Part of a small language model's weights.
Size: 12 layers, width 448, 7 heads of 64 (1 for keys and values), vocabulary 18563, 80.1M parameters.
Each number is 128 + 24 x the weight over its row's rms, rounded and kept within 0 to 255. Layers, rows and columns count from 0. Numbers have three digits each. The size before them is the row's rms in percent of the matrix's.

# up: layer 6 MLP up, 3584x448, rms 0.138, rows 252-371, columns 224-255
# down: layer 6 MLP down (transposed), 3584x448, rms 0.139, rows 252-371, columns 224-255
# gate: layer 6 MLP gate, 3584x448, rms 0.138, rows 253-372, columns 224-255
up252 095:119125113160165116128102126119185125115151121092122138140092091160148119162131128129154089161134
down252 098:125098093189156145161090132170157111089096159090183146180123092158122139144143124116159130154140
gate253 100:164143077116150153103120188114085107134152128134105133126145150150122118166115144119143095134100
up253 098:110102121127140061129127145123162105118106077110138162132146152109121107138105161154137119115158
down253 100:141126094125117180117117156112090140100135101112132116138088125139158132139112099103112092158118
gate254 103:144149088166134130148129136123092100135162157086147107134123122155136138118144154147146136133122
up254 097:148173126138103177087149112112127208133132163152140129133140163138103142143118120090138107122138
down254 101:138085146127138112157112098120145101095107113101108130148150155141097157129132138152100140118118
gate255 099:091108135066136128118097127121137108155167087128122083149131129111073137136150130147105133089106
up255 102:137119140100157124139153130155123086161123121153099102085131183122122155127125159148113097138110
down255 106:141201105136129135169115102152139075164105101126120097114125125151145141118109100112146147135121
gate256 098:124153123150122090096165123132150083111151143167127132187215166136120170112160114076149202104134
up256 098:117177087146128092141136122136176103106103132142155149117123124110145129122143134138194128102126
down256 100:102142132125115085099124117106202139162113106127140138109113111127167129144173116083117171126130
gate257 096:148139137122083144097122142117166153143115138137137136149111139144131130181152129142134150131121
up257 096:126130113130093098163107121162151107161105070102125159154116123130130144127129180125109158106107
down257 096:165148121099146106107084140108106111132153156138111120141130113141152144146143131173140157091135
gate258 106:093154176094156110125107127157136085133142097116109108126118157105154130134128126102125116121178
up258 109:147131121171146136153148141107159129151151158124128163119127138125137149088144112105135119122135
down258 105:156130123156126136115143151128105114178125108085169113119123120125111184085106140114111085140107
gate259 102:152139145164157139125152165134139151147162131110097143084150130109095125119127133133112154115106
up259 102:144136053121125096110109091120132146111099159161099129130144132121085123118133168160147108108094
down259 102:099063138135114093125119119082120155117103130133115118137166130129108110152072131112153135146129
gate260 105:125142169055119159149128129151125107159133145103117151152124110114126134178117142119137128101098
up260 108:166121128111120140099148120101152106068174128128134124163192092164107096196169124150204124168091
down260 113:146150168154171129112125106112142135134159133147133131158152118141074103126120115149120122133112
gate261 102:112133155087158148136159084133098144123141113112146089140123108131125135125112131131106135128129
up261 105:111140168088146147105156135130161150111138110151084144137141119113115127125135148090129145098123
down261 104:114183137128122096086185126101134099145155141098116117079131170124141093120103132105120080139155
gate262 098:131122113151147121168138156147136105146107107111127140103203140133113126120091137155100148114126
up262 099:149138090169154094107122105106145147102122115113153106121140130114107133134123117104119105077137
down262 097:102099154106129099109110134140148131105121079138098124111118114095118139134105113129133123127115
gate263 100:110130167119166134123142137178077144161112128126079114146128145118125139121145096124117134145140
up263 101:143143136119129131099108099143133119122101137143140101141103096162108129152118109100132131140123
down263 105:135135122115138124123178135105151100137193113129128139101134094128166162079128118134150140109118
gate264 101:107142109097140145129138148130123104124110125155114129109181134161135112134136158111126128125115
up264 098:127137136123149127126130147096120140136101112130114122106115119118109135168135096073148142143130
down264 098:108168162103126131121126128160142115121128146138146189131115148132141113101166116110154105162099
gate265 099:128132165134150142152124136150136143150164120120106139155090138180121111113145107118100121100112
up265 096:105197054084105098116172111076106103120147168149116119127146160155154136160070108151113151105134
down265 094:123138166124164159104079110128100158109138145104106179098107110130086086070102090130077138130120
gate266 100:101089105148165109134159121114197156103084111102116112125177143097104139106146135157140112142137
up266 097:121162145129112129131120104119134129131103102181130103114125140130124111107124151087157091156129
down266 097:147110120157121139138128126083123062145111130137102120153140106126088117123191144087144154142110
gate267 099:174110173146181139135112131117056138079168099126103114138133151134123147094146126102141115140138
up267 095:155121107128126129139135103140102084125159126168112101081103144157146181098104140075160105099121
down267 099:130109093121083172136158082109175129144134156145137113153106099153166133123071087128162123111085
gate268 095:096116166119119130095128136170139101065158103123159089118130104130120112117131094128129114162115
up268 097:132138104151125133150158098127119147089120169175159161150121139138138132125130184160098116124161
down268 096:070106122123140174156168129130108115117116154115107113129147178172146125123148132118145126148112
gate269 101:075141122117164147127148105162136166081149098182119116113183112113089145145146125176139165097158
up269 099:099129111132127134138147120149090132096134139131154104107190176153100152131109146127110163137171
down269 102:105105092157149147108146128172116147126149152165112099095165083131096148153088131162122147112133
gate270 097:153103147110151129162109110153135117109119105160166092130119151159147109135128114134115103176118
up270 095:090086125150125087086145146125107151104123133121108145120093132137116122137118129130126120150108
down270 098:149083129156104104126108163117126080103086108123151155120116127148141107094092122134106112101132
gate271 101:109125124151134104131114127155131135062144085091133116067087136106146117141080150149107120125077
up271 099:120161127097159104136149124124184141130151123136101159063114143114146117150124111156116118123086
down271 098:148137160135132123141136123183101139122152119095111112143125144124124099152139096160098126107087
gate272 096:109137112132163123108085131097148124138137104143110116161194129101086128120140099136116095098131
up272 099:147106131143145083111095104171125126125126161113180158129086113155121141132092113168150151119075
down272 097:081143136120138078118117170131113149139122103119122088136161143117136159155146120107135152147136
gate273 099:077106112177159121137134154143098114144140175112134112129164144093114148142102159114176100145108
up273 099:102124178157126147100147149147147143121134117088161132119216204114106143120115127114125061150136
down273 098:100103130156142106172116133117106069131106146126136109156149103102099138168158124133150121133149
gate274 101:095156121105170116095115111148125087158112096139128126114107122158152130146114119106127144114133
up274 103:118129095144114146146126133104173093141157124088161127129154145182110129097084138134147142202159
down274 102:133129170130169114169188138120137131149121109124089155143103137130119168113168126159161144160131
gate275 107:117157119117098150087131080148141118146122092134156126126167174124108124141164121126095153104134
up275 106:086141122185143119110158120123100100115168123146139116133114120116106184157159126147108128158107
down275 106:129104139155093169117127162119084187115143130178127121142121121112099117106121129116141135127124
gate276 093:126125116110127101124090144145130131151088156128089113158117140129159139116199142095132081123154
up276 097:102103123143112125103103135141146194158088123091139129150144136124121117112187129095140071109104
down276 094:098104124155157100123120096115136113113075092180151120122109126083140151095116102132107147111126
gate277 098:177176102137136150126113119127128110103114178119188124146154131077096178099145113112085090141100
up277 099:092116140133117144116102120126078150168090132119126125128118118128149163092152098089122110132139
down277 098:128141133140119159126079139147090148128138116105109118150111138069106121099141109111109148112089
gate278 102:133147156145089135116112144133151111094108123088147120097095146105114086137115189092119128085165
up278 108:144166127069126115135117140120137186116159148145125113116155189109150139147135133185173171131099
down278 106:132129129114165131172123144100147163152140138144084154095159124131168129098164095171107114128119
gate279 098:107143159133124155096130117116120179131094164109137147165103125114110134123104111126122110145158
up279 098:111106077127118117122116157105111120113097093145116162158136159112117131134155144126143118112142
down279 098:111112114101123093136113125150116175139130128152110138141119127102155124155124172136127109074169
gate280 098:124118134125104122085079134083133143130134139098142104139097129115123162136123130149075130110136
up280 097:112161116152184127143096127130116138103103096144132117139123097128175119114178080138156142131081
down280 097:112142110099147099137133155103148121117155128123129132096104114136184144118126109116138150129157
gate281 100:165153149147132161164125169098139140165071137107113104107105134142142123147155142150120127097094
up281 102:121147094114122160136112116137148138137131149114143168042121167122111139143109135121121159135136
down281 102:086119130072136139105111121140161116139095125084113115087129113061148108164088143121143127124128
gate282 102:170141161137127106086132111112118136165185187102093138106159118128124125165152143109111151158108
up282 104:129140118129134117122109098147126102074117144123132102167137151141088112129127148151149158112062
down282 103:139126102135113145152109143112103128123118114130117143185116122157121123108122124140126114163127
gate283 096:151139147179119120143160131095095116169132133091145126169140148141100131132116166124142137113184
up283 102:130129136151140167156126140125127167133113083105125133189110156148125094144134099119119113153131
down283 101:089162159112099132098161141139113124201100097114143118148131125154134120131125135112108119084105
gate284 100:095109154128126101094107097102152090107123107117099094110121088102085153103141138128152124123103
up284 100:143133135092148157144077093103098116119105136117132156111157094134163111124082110057148084162122
down284 101:187136119126106140110073100179094123124131166122140149122163142127128119160131144127138093098145
gate285 100:132118133120107144099121151111136100117115149086134168100169144106141130114097108096161111122139
up285 098:105127072135128154139123108133146154168135146136121101102119130157103172129130120125107179138127
down285 100:121131115132093117144134156100118139134131069135095141133065144123119079106127137164132129112109
gate286 101:150139109129166100104113118147113110123088112113092084104152169133143104117106127126112144143116
up286 100:112107152147153182132132081108139135119124129154152169100116092147146082114127157181099057135130
down286 102:117104097065156119112143116125119127125115151122136134098114084121129129171149135140085122142126
gate287 098:149175127107157110184142113170149153125116121092061071138108119108125150104146121084110096116140
up287 100:145122124132128122170100124101138123097140141135130133099109143121085119118159132113113112134122
down287 098:173173119112136095136164094104131109110130138158138147147082123129138132142131130101127120136096
gate288 103:155176102139130087130099152165111133112145143110084103181113082137080155130118145132110158113122
up288 100:138100087145126168140136105181146119119154089144114128136101111135115191118102111126133145134150
down288 100:161166141138164135128149136179158115143132147103078119128094109104065129125094117121099170108108
gate289 102:108096126093133120109177161116106128186144119121129107095093115122120138149138102147101153120091
up289 097:185141201101150161127126121118159131133116128101053131096111077107148118138151144139122121115159
down289 101:126066110119130136115101144149116098164126185126135145143111103147090156110102107153126114135150
gate290 098:098116103110084141178179119167145125148133137140136128126119165133118157140093163137125147124175
up290 099:104113143106090121121111118105166128111152062165155100088122080143118101137067139170087112128141
down290 101:123099129120125133120066120118161140128119119125115145142120122149125055141146138137132099105126
gate291 103:132118127115148131108162138167166102158134111043142110139115110153097109126116129143116131107126
up291 103:140185116149107107141114157099096144106138084143175139117083123124119122194131176115128070159094
down291 100:116179156121139154145100089172150120136122138165152067162139134205135114144103160176126175138121
gate292 102:100133154132141140125087150145127128133136137092110067127118104163129114142123156145125086101126
up292 104:128162121092165143099118183132123140106110140105120146128136114116143096120130138096137136111135
down292 104:138172129130116098113112099121112136157139134091153103129102097125188143123132145080115119104157
gate293 100:091146100122098138116138149115149154150115153115125103133112160138110159170117114122134116120095
up293 097:143113158110133103126133130133113092105130113144122132094157075110115142133179151116148110128143
down293 097:129138106158132092114129144130130157160114149146116135102114106105146141136153104152134077172109
gate294 108:115131122108109111150129141166091178110134108159138167104083123113130125155123168085187149115098
up294 104:108118123107113105129169089099181106157106138083146093119136182105141117136137145124144114086091
down294 107:122116130123128122169131132111161133154134116138070122178128141139081098186150163158159159138134
gate295 102:094124154160136136128106137107099104133151121090145127127124138172149109133107139161148135142106
up295 100:156122139157124152124107090135166132127130148135118125083151112156117192103129124099115114170114
down295 100:128140086129097095099103157144126164113156144146136134127176103116126140151091073117125104113114
gate296 098:128163117120187123194134104158086117145102107137142094144134151103152175142094097143120124115097
up296 099:099151144092157110147117159139106118138129094122092133127147153133130138129122088121132139128127
down296 096:104171144138131123121135111118065116133142134150135112108148122150119140146094084146151107090138
gate297 099:088138101150139158184141166138146117158100159119136136164120097116108130103133125135131143162159
up297 099:135159136162055098167133153094150105129144176109163100117147124137129140126113145129100109143143
down297 098:111166145094156109091135128077112128093104149134130155112134135111191129126111115131152133142123
gate298 098:095091100079159170171118165133165113145107118102123127116110117137155172125110119090132126090121
up298 096:144132103130127125162154108079140119120139145156121105153158168176134159111118140125113115107096
down298 097:143144141068113151147103140117146155142136135131131075089125089086166137101121131120170114096156
gate299 102:076125159110136140116141169114117143109131131143104159126154117147136118121132142140094105118132
up299 105:155143136140180164122179147151147130162133102090110112168079145145153133109090107102181184128090
down299 105:155104148140120097093128129155149125141121119091115152161136101136110149145145098130163140153101
gate300 100:089173112140113122125146165132151178132101170112116125141098109151155158114087086144128170144151
up300 098:160138083105113091161120147143192109116092135078187144141111122119124146143149168113136127172141
down300 097:119126092133119127133110121170112131136128135124152120128145135118156130111120138136132164116113
gate301 106:111153120098118155117095148147123127117113102096107135102142111127108118112164140105126131093127
up301 107:125144128196089157148126171157134113108098160179154096139095119137131169131137150151087119122143
down301 101:118202181109140108165131100146115136109079131127134098152137107138130113153140144079130105109145
gate302 100:143112135107186135096094144133134078099191098140110061124124102140133137139114105120127138126119
up302 104:111165160078132147150149131089118135131137155126122139114134130118122083101147123107142151098124
down302 102:089152153136128149165139095111095155157143078130150108149120161102089142136121123117102109115162
gate303 099:153104137128131140124123149098105141121128145084117134130141116182142112124138160109119109136196
up303 100:140126150095138143127074101163131148133100152119128136078103126153104156119119139089116152133156
down303 099:158172137097147094137143158152130112099151103128137085119159113105155122144122159125136136128155
gate304 103:082111081140105104140078101109131090110154153131127040118120118082125152169111133148102184104086
up304 107:133143114156095154103170150137129142136129154146095127136127129176140136098107093104167143123113
down304 106:166096109158138121118120085138123131148143110115124082130120126114130166165136160117133146151110
gate305 103:098143130152136130181140080101098121170124112095085125102107142104148123167133123147137132133087
up305 104:060091121072093140131145169121164157144125136160149130105150112130136110122139189147110177129116
down305 102:168098154080158094096107163136158198096068154132141111116181135101091111116095191142104137139132
gate306 093:134163122134200127106140160092145149135151108130115098095118156137139177162154139157135114107132
up306 093:116144124125128117109109137139162122112097135130127132100153131099117117130135140179136100065141
down306 093:157134139153147089139153138147118128125110079199076121099134134103154135102137101121093132122141
gate307 098:150104115101115124114110121157133148166153118175151161104129126116142109115149143157174140112157
up307 098:143123135097138148131105107133110159124131143104117135128140082135107133125098163150168149162185
down307 099:129127113125093150133091082172120137091143125120135144140114107151142140118139167172130122122159
gate308 100:138113146133116161108127141143121146134173105145136115121148124125114125146106105146141102096103
up308 101:124147215140091110131123117120103106127133167132150152118140120142105142099139111136161104135124
down308 100:124109132149113111119154155125145116115135129123086076136144094123144117116068129139119126108111
gate309 105:120121108138135130152141097118169132119110097127135120120140143141129110125113143044075139114116
up309 106:098128134151091156119136155120123182155125132151149149105097118169101145136133121114115148120113
down309 103:150125174136104144104126133105152154119122122120150147168099110127127156130161121111159077112195
gate310 097:168096107142159130109136088101147151109125145123180110147198120108084134161139084132135111137135
up310 095:117155116171141114158155136119118086101099107140081113147107164128085151161163087115140169085074
down310 097:131068155147171126138123171131127136187156148141123178142099138122129153098139123166112174135122
gate311 101:140119156119141102127098124134115142110119136137105150112141115128148168106157138136159121107130
up311 102:109136112168087125106127084115135150111102116121131134113141142168152124149170157141111128114107
down311 100:106127121143176139123133076094143132126134123136080162130141096155165130134140160129121119162134
gate312 100:139169120151120111123101137142114085165143113141178077135160170157159121147101154101142130167105
up312 099:096124136174124112090128140107124110144151153108122126099099118160107116131146172166157135138157
down312 098:146066135091131152178137085080156168082119110126143090099132104147126138047089114151151176127153
gate313 098:142123109116107121162120121132152134130114117129128113113147132154152128123116186113106117123105
up313 093:077135125129112120125129117114132179139131123161114132107089130138147123104086175117156159118071
down313 094:119095111145175100117167121129145186153098145113181124164126114160148143120108172131090131154121
gate314 099:108099084106093159135117113128105086137126147168132104141159162118119108095124100173132139148128
up314 105:182106197162133068139195124142102157163094136075142197089102156133097105124097139121108055144112
down314 100:108104160166133121103131162116172186114110159144147121126106170175137108127139125114129120105096
gate315 101:133127156129119113155109140161074136111078127131141103169097132135187112161129098108112121113104
up315 109:126154136118159153144096167151140131151086145108099116128164123087154138155148155104128154112136
down315 114:099125101110140159117118143098126100125133125130127121121117132112140109178114117106113098138130
gate316 100:117122102129156060168110149134136126143133097086136095079113135110184108094128146120104174174134
up316 097:113127145093139170095121137092095122116122116121120099106131108112135153153135190127151122110064
down316 099:121152102120131168122141125128123144151147148164125112139148111120065141165130147118145098095147
gate317 098:129141137118092133183131140087103124102153146167114132130138118161171085126099128124149134125096
up317 097:100139161121180130131163141085131123120105138127127123084095126139104130119136145090111149148109
down317 094:093138146145125105113123122118162115152088151090139118102146160167118105092111144117134132147146
gate318 106:121106118124129151151141134116132122096114139150131115145146085139100166166097119143098130135141
up318 108:140142148131093097154119126103130136169102130159142134124114072106138149121115124124105128108159
down318 105:137104167132145113119182123116137165117091107109135147146143116094106144122154147119135134128127
gate319 100:154160154100128110131099101127159130079134157097095122138113128111116100092099147091179155128093
up319 094:133127130143142168105125152110129116051142103153151127122152155136139138095086126097101145137145
down319 096:138124105126173167145160143143111118118135091126091124126132146171109138085137114114112130126123
gate320 100:165137106139116149161091132120150175155072183157142139106085135113123127152109133167115116148108
up320 100:141114123180110150124164157154169105125120123131145087134136104164128154114110118112117092117185
down320 102:077126132125105127137169123127147127185157100104169112139104144101149124122143139102108140096145
gate321 097:123125083118125152102140083143123160112109130122122104103119149076139146131109142114148141135137
up321 098:109164154136095126101095151149163113136158136128125121117125164118124144133134084110157141111134
down321 097:152087126075100103098135167116140135086137127127103140134171152135117145188142117089139130069083
gate322 101:142164134080125134137137144105169119158160132128117158100150176107124131122088104116143100104145
up322 101:150114087138150125114116141161142155101114193175082120119144153145125129168092136150078102131119
down322 098:122097114128151164122133142161167179133125128104120153133194102099096100161199117139138145104165
gate323 096:145119178155115112104139169156119127138127127087139193128102169081132117115081129121156114124173
up323 096:151093095114121104125112101077115129109112130132160130107100117156126109115146111142114143146116
down323 093:082136105135126153126106119079112144144077148099136136109143105141176121093170113054115138103146
gate324 098:122120175077150140128130142158108099127143167094153108118124128092156128145117175100201142109157
up324 101:105109130127140104141139141118127140146114168109107158088118112129141136125112157079136126137160
down324 099:079136147144127097151169131098121129103144118111127147150144128097132088130113127115132122086144
gate325 103:100153129114104117086076126139128082186097130090133112108160158084121150126201122070147115159111
up325 102:127075138152118098137151167166107143096153184138157134109120118153122096141153125135127127130116
down325 103:165158118123154126170162119147112157129100143172132099134136100173183103170146102159133115123158
gate326 097:118099165134179086091117104162122133130171154148107188131136153095156117141129168160109110141168
up326 097:179126167153136136127117133128145122126094144115107099129149149146164116110108130144128144150147
down326 097:114119127132155116090121135102135134111094068121122181129132135127126105117162110157141172116087
gate327 098:125138133097123134140134132154143144146128090065158149112158145061138056133124122126136144120159
up327 100:137128149127110107123125089142123104160104057107184092115115120161114126146136138108132126092087
down327 101:178106126087092138149143099114100114109103127163157109136103172109152117135144172108129137084093
gate328 107:104099111108148086141109123112186070132109144107118148162083119153151145071154143160108143110108
up328 103:120104107141178140119132122081120164124114144111158082131161100117090156088158124164122116124105
down328 103:128120164115159122118127117151117133141140145111103083094153156126106094152118130143134112152128
gate329 101:137096140086151143107110128149111128116100147145126103152103126156164132142154122092146111127103
up329 101:123109140126130166160131164101145133169146120089130119095138088117144132134103103141148112083131
down329 102:100094121117065149161135126154118116155127106152128171105124136127128163135112096147123157115094
gate330 097:171144124073191096108118150128135128139130123154111146124127135157133125165138135129142117161126
up330 100:146119129131144146114105165104166092151127127144116143127172140118109084122118138124115138144123
down330 101:163152115145173156133076125102157137115094148131145150146132132101080126167128110128116094143112
gate331 100:124153082098152107108119127143119138105127132114156112108129056126161134135121150142125167128105
up331 099:122105149157091123079143121147126128173130145108140160125109145136142156082142136101097161131177
down331 096:150103126130149126115117152096087146147133139125085128110140152112107142119100122111129079112094
gate332 099:142127169121116104143094119145159159093127118098156110144128136115070121146126080108130188106145
up332 102:142147084127096166102117121170170111113169146111109152144121132119145131098106106100132103100127
down332 103:096137109137126101132098151162079124137140148120064125101109105136100126136115151119153137113086
gate333 105:111112160144131118079138142140095150135179131083116115107107112126109135145177143127138098128167
up333 101:137116123128098140127165104147137101141115117095109172116133099147115143146140141131151111128130
down333 099:153086092128089112107133102155098124143120110089123109087123116139091082135138126149108142147136
gate334 100:120135100150139118157113135101174108139121121133111138126100107155159112117145144113150144191137
up334 096:109108120109083130130144129126127133117111133139110140142087163144124138122112144138144133117123
down334 098:141107145109113128136148126111120105124129107117179100154120162132093101136176107128145101100132
gate335 096:058185140139141121121101167117152116182125111140112125178125125163144131141114089126131208085139
up335 097:102111166114144103173166143145153129157141125147163118173123103148101103126117139166164121169162
down335 099:117063092112101096124114082113090087089138151099143106151132128131139123122124153117120083172147
gate336 100:130111103109146118150148146113123114105119177100176147164108137133107134171169136123104094104135
up336 105:130124137116126123177108075125107187142141108132174115134143114127145117107097140127156067102169
down336 099:107134139119139122171123133144134106090095128114110139153159132159166150174157117115166127128113
gate337 095:178105085158132132119146130104137131115150088120115114109146154121147163132136160094117121072079
up337 099:144136152130130114121149121113102123152121143084109105176128083170148149143131122111190118167142
down337 100:175109141129110117126135152157085094121128151127109109114158109141144145134114144126124125111111
gate338 099:155118120106154122154137119116059132114122128117121114098118117129086084145127095144162147083151
up338 096:143123140096190163146138122119105149158102146117132127093161117153145150125142160142149110111140
down338 097:148152099098151135070158137158080131111118150124117098117124143101173167096153140089104150116109
gate339 104:096134138168142132140119158143141108097117168113192099098134116152133088158159136116106139161158
up339 102:131150166146126136134110093148167159125148169096087156125143151097112138162163133101120092169127
down339 100:118124076090153102147080113110128111102140090181117133132093109119120106179170117137148144157170
gate340 103:093145105109124122145146140170145125135114139131101147102092143119135149135146137131125110134123
up340 104:142102110102137104125116107128102156112144103143117115124123103183114151177143111107158136129125
down340 104:135106127110134136136117130079114186139085144136132060108142118141104083162125120095132114127136
gate341 098:164129130163113113140091126135143152138146124120146120116067072115125133137111091173133076128105
up341 097:168143152099139110120120089149154161140067130125130146135137126167112178137116086137136120134113
down341 100:127066118141137102121092107161107126159154114102150085123151170143109110135135108092162143150142
gate342 098:130104115124128158114119137115051145134145088152195141148106099133132138111156130126147165168118
up342 098:136091161126124113145158121119175113066161135146096128156121131132101111144115111141135126111159
down342 098:155124139101115093133105127152094149127122098124184156102160139104138135133110122138137132173093
gate343 100:115131189122104103152108106118093145101123141124141126173141094121103095110136183139132113091125
up343 099:111117132109163123111104134153150113147080125111085102141155127126106188094144153127149170146089
down343 105:125105139136115129084154094127171117101132102116122100114149106118142166141122103124154142172104
gate344 098:087151080163148143165113184169128154195117081131109143123120107111103130090137118124121133172114
up344 098:100132101152103108184143123108131152112131118130131134142123110135127149129129143169110154149133
down344 097:139115126119096114117154145144087110124095104142108146074127142169171141122127156102129148120159
gate345 101:147103132147145134160119105150087154138090125172113192185120133097137151133100175104126114129089
up345 102:108092149137130102117147164096135148144135158120115071102163159096164130107106157108141110115129
down345 100:121114119092084134142143134149117155131107109159093100152162130114167107152121156104131189158108
gate346 097:158128084168118097141085093145126161120133095134093085161144122117155121122122100128124107132160
up346 099:152142132146112130115102115136114113128133119158096134142131104142117146138148085132152096103119
down346 101:142163133116118163118145147148118103160086128108094152106137142113161148099094164140139169115137
gate347 100:165138136117136117102177124145157139124156147144142123152146130131147085102103129093121133152097
up347 097:150127135097095082135152168147120099086104133125105111106111167105127098155129162139130188129109
down347 095:162142120123138097135129135143132141140081086096151147083158115094124098090130130138109115145137
gate348 095:175128130110131134155104144123118123094107123118132125136139153100124148106167150120119142067041
up348 098:134103125148091115092116115136133121169124126123120126123101134144159130127111152131137094155139
down348 093:117124120143121107114091131123068104134145109136077150150127110103132126109106101107098143092104
gate349 099:125124114117122136144137117162118112133112178120120117158171104130097137176139143103116137114129
up349 100:144140124147152091100154110085079108100141143171155094110069153136092156081108171149061165076120
down349 103:167181180136140124090078127095158130142170092156169128116129104172120158090103161135076159129180
gate350 103:136115135138160107144084104153129157102115171109119117121116117165147126116125129131152150109127
up350 102:103120147121138118121147117100135125114137114122142106102142136103123119111135155136114112084109
down350 100:157143115096158137088165122115108122135160094137127161179111136136094106106135098145138060092107
gate351 101:106139128104079106160116128140138131135134144150100112144131176112132160187096160116103135151114
up351 100:092166114147111090102139108128120128119097148126121169108108136157130095123170104156099125069077
down351 099:116139109131087143104096160128123151132133128106170111119134156145145132113176155118140141172111
gate352 101:136125093103101073159094106136121148121142128150126131145073158145098117105138115154087135129139
up352 096:145149105128134140081130108135111174157127124125113166128132121124082120130139154101125106159117
down352 096:144115150135152142148089166156131120164083116144112123106108132141129100143123191099116122126167
gate353 099:157133163118119131125146120137123144116143122125134119129130115061125111087190089139129155142151
up353 099:107136110088115111117131139066158101141122151087114154151083110068140113150106154113116130127146
down353 097:118100102130099155136131148134129126138140076123170121133090114108113145104128185129132073108143
gate354 094:146130124090127140126148180125103099128116118143141149132106174138093120142106123130151095127184
up354 096:140147153169115160138147113102158126119152166132143121136110083104151107108134113128137146121138
down354 094:103159142173114154085110127114105119104138112113151168134114119121152099145165130099127158137100
gate355 097:151104101086143113111118098131087136096145122137128117129105122140142146098108131167112133153095
up355 093:119095098107122086122117099132151080143116098121139119108119138117160158155125115127119098140155
down355 099:097111144117174120125134118116103136168139133133121129108137133122149118117131133124110101164146
gate356 101:109146114131141123097147128089084093107152113082145104130139109143129123113074125129108134118121
up356 099:128140112114126114147138120112180113146123120113150159136082139131189158139086105149107097155099
down356 100:114115116131135145150105087146131079116119114089106141171122136098146136115085172114121162154162
gate357 096:094144121098126142113121134135111163146117151142103130133161106090130169131080180127153127157116
up357 099:157150104135152156099109124135119114179100106134103093148101138116100115109111132101150159125112
down357 100:115127134121175094099111139126145189146118120103151153144108132143111144150077147144129165115121
gate358 099:121123112115152114120123181107100123135093078091135098160152122095134094106104135135138128141129
up358 095:112138104119141098135135159088123164147122095106149105113161138123129130144142173102180116132144
down358 098:167110137113139128133117142121139138087106137140162144155147113148141112131113109103120099105107
gate359 098:101131155146135139090177112118134168142120099112126113122107128173149087142139082138124142167117
up359 101:163197093150097128108101123117146148194146134112145104128095106075103182108111117166148130111129
down359 100:131151100116130153102137125144118113182162106160115077125136150139153143135139136103172173147139
gate360 101:121161108174134127138146103128115123143112102130124124100128173099129082135112087107146118075134
up360 100:105098112093091124103105140110138136113141168102124139134119081097160140106108163125134140117180
down360 099:122145110131146143117117152147086132102164124116164132130116111151134150124123145153144089183138
gate361 097:133124142096115128165152125126096139078082112115144114113115142119121144129097172136117098137163
up361 100:127148107125115105105127142092118082177080151134141156064139142126144153135102129118119098082081
down361 102:144124131138138106132152125088130129121186140157104129125145123127118152180136162127115110130118
gate362 099:104133115123160102114165134112142080102111128127122125118122135182177141072126153122116130105141
up362 101:135152147166104159103106152112112127133106112124126141121147146095175139170175129136131129119120
down362 103:120113119157142091126165156133132095110121120156172119154137126141161108145179164160115136099132
gate363 100:147083130105102143107116133120099138124126137138133146107123145094159151105162107115154124187143
up363 106:102131108117142174135143133096151097112139128164102117116110152160116082162126091123197107078124
down363 110:147178076141116141107111165170102117105120143126155155099103097111153113128155145157147145158106
gate364 099:116137173151144170157102119161113123161152135132156079107080149116128153131103142140126108088147
up364 098:110126106128121110119099140143079134115117145114104154110102177134085078140087099141159170135102
down364 099:161160154116118119131123094109123125162132151130134128124122147150097085141120111138121132107140
gate365 105:100135096126142183104132141160114140122138123089120146159156161159092199160142123136155119117105
up365 106:106148121131170109136125141155126132147134160163183139183093132149126137099115144102130115141066
down365 106:110110151160131087091167139138105121122149123090128122149170142156104108106125143141149117160094
gate366 100:135155105119110131114050114137109107142138116144101105124129110150124137117108123141111135158119
up366 101:131091147122122167119098119107139143127104101123108123113142143138136115073125152120138078136181
down366 101:090131080101166173097116142170103152164106116149111063113126098159102127127139154160112118125124
gate367 097:139117155119123163124113108117132145169172112115173115133137192112113169146158137154154129119121
up367 098:101152143139122129100132157120138117158150088167116137150133136118113137101126101112146067088093
down367 098:095122178166112152141124177097114098131131110123094160138178127081109126135142071105162126126111
gate368 098:084112123128072159141116122165117099119139167161115133154165156119132122160115112145134140109118
up368 103:139129143137142116122130076091132173155081137106091141123161125147130132082130130114076122104122
down368 105:113145183163125095146127113107087119127111131144132138129121114116124150157076111134136121153127
gate369 100:087160099121121163148125138107139139143140139162128117126121113143133132111146121110141145079123
up369 104:129123157123105105122135126100153078112145122095132105100167160164182108129124163165085115163163
down369 106:074154144137162077105103118071151087131104116127104130109141160144127135174098109095115117152122
gate370 102:123127150163117115164144129127145151118107144131154145150125094111103117086139193134090082165116
up370 102:126132119133127117142114134110107119155106131174159156095133131138162142152103173103137144134176
down370 099:144113146126131144130113150127166125079118110125176149106141153131133113086160125165135168119118
gate371 098:145160149142098127142103088153135126107131114129136114066150123132109162122103110100131160157126
up371 100:140146111144074125144145138161101146155138119148107138134132112151079171153111102111127160147121
down371 096:077122113103146124112128127106158128111123141143140161151120146154134133116140150143114114141111
gate372 098:135103146134148107114108103125151133140147142155147134166111122134154127160070143120127125141111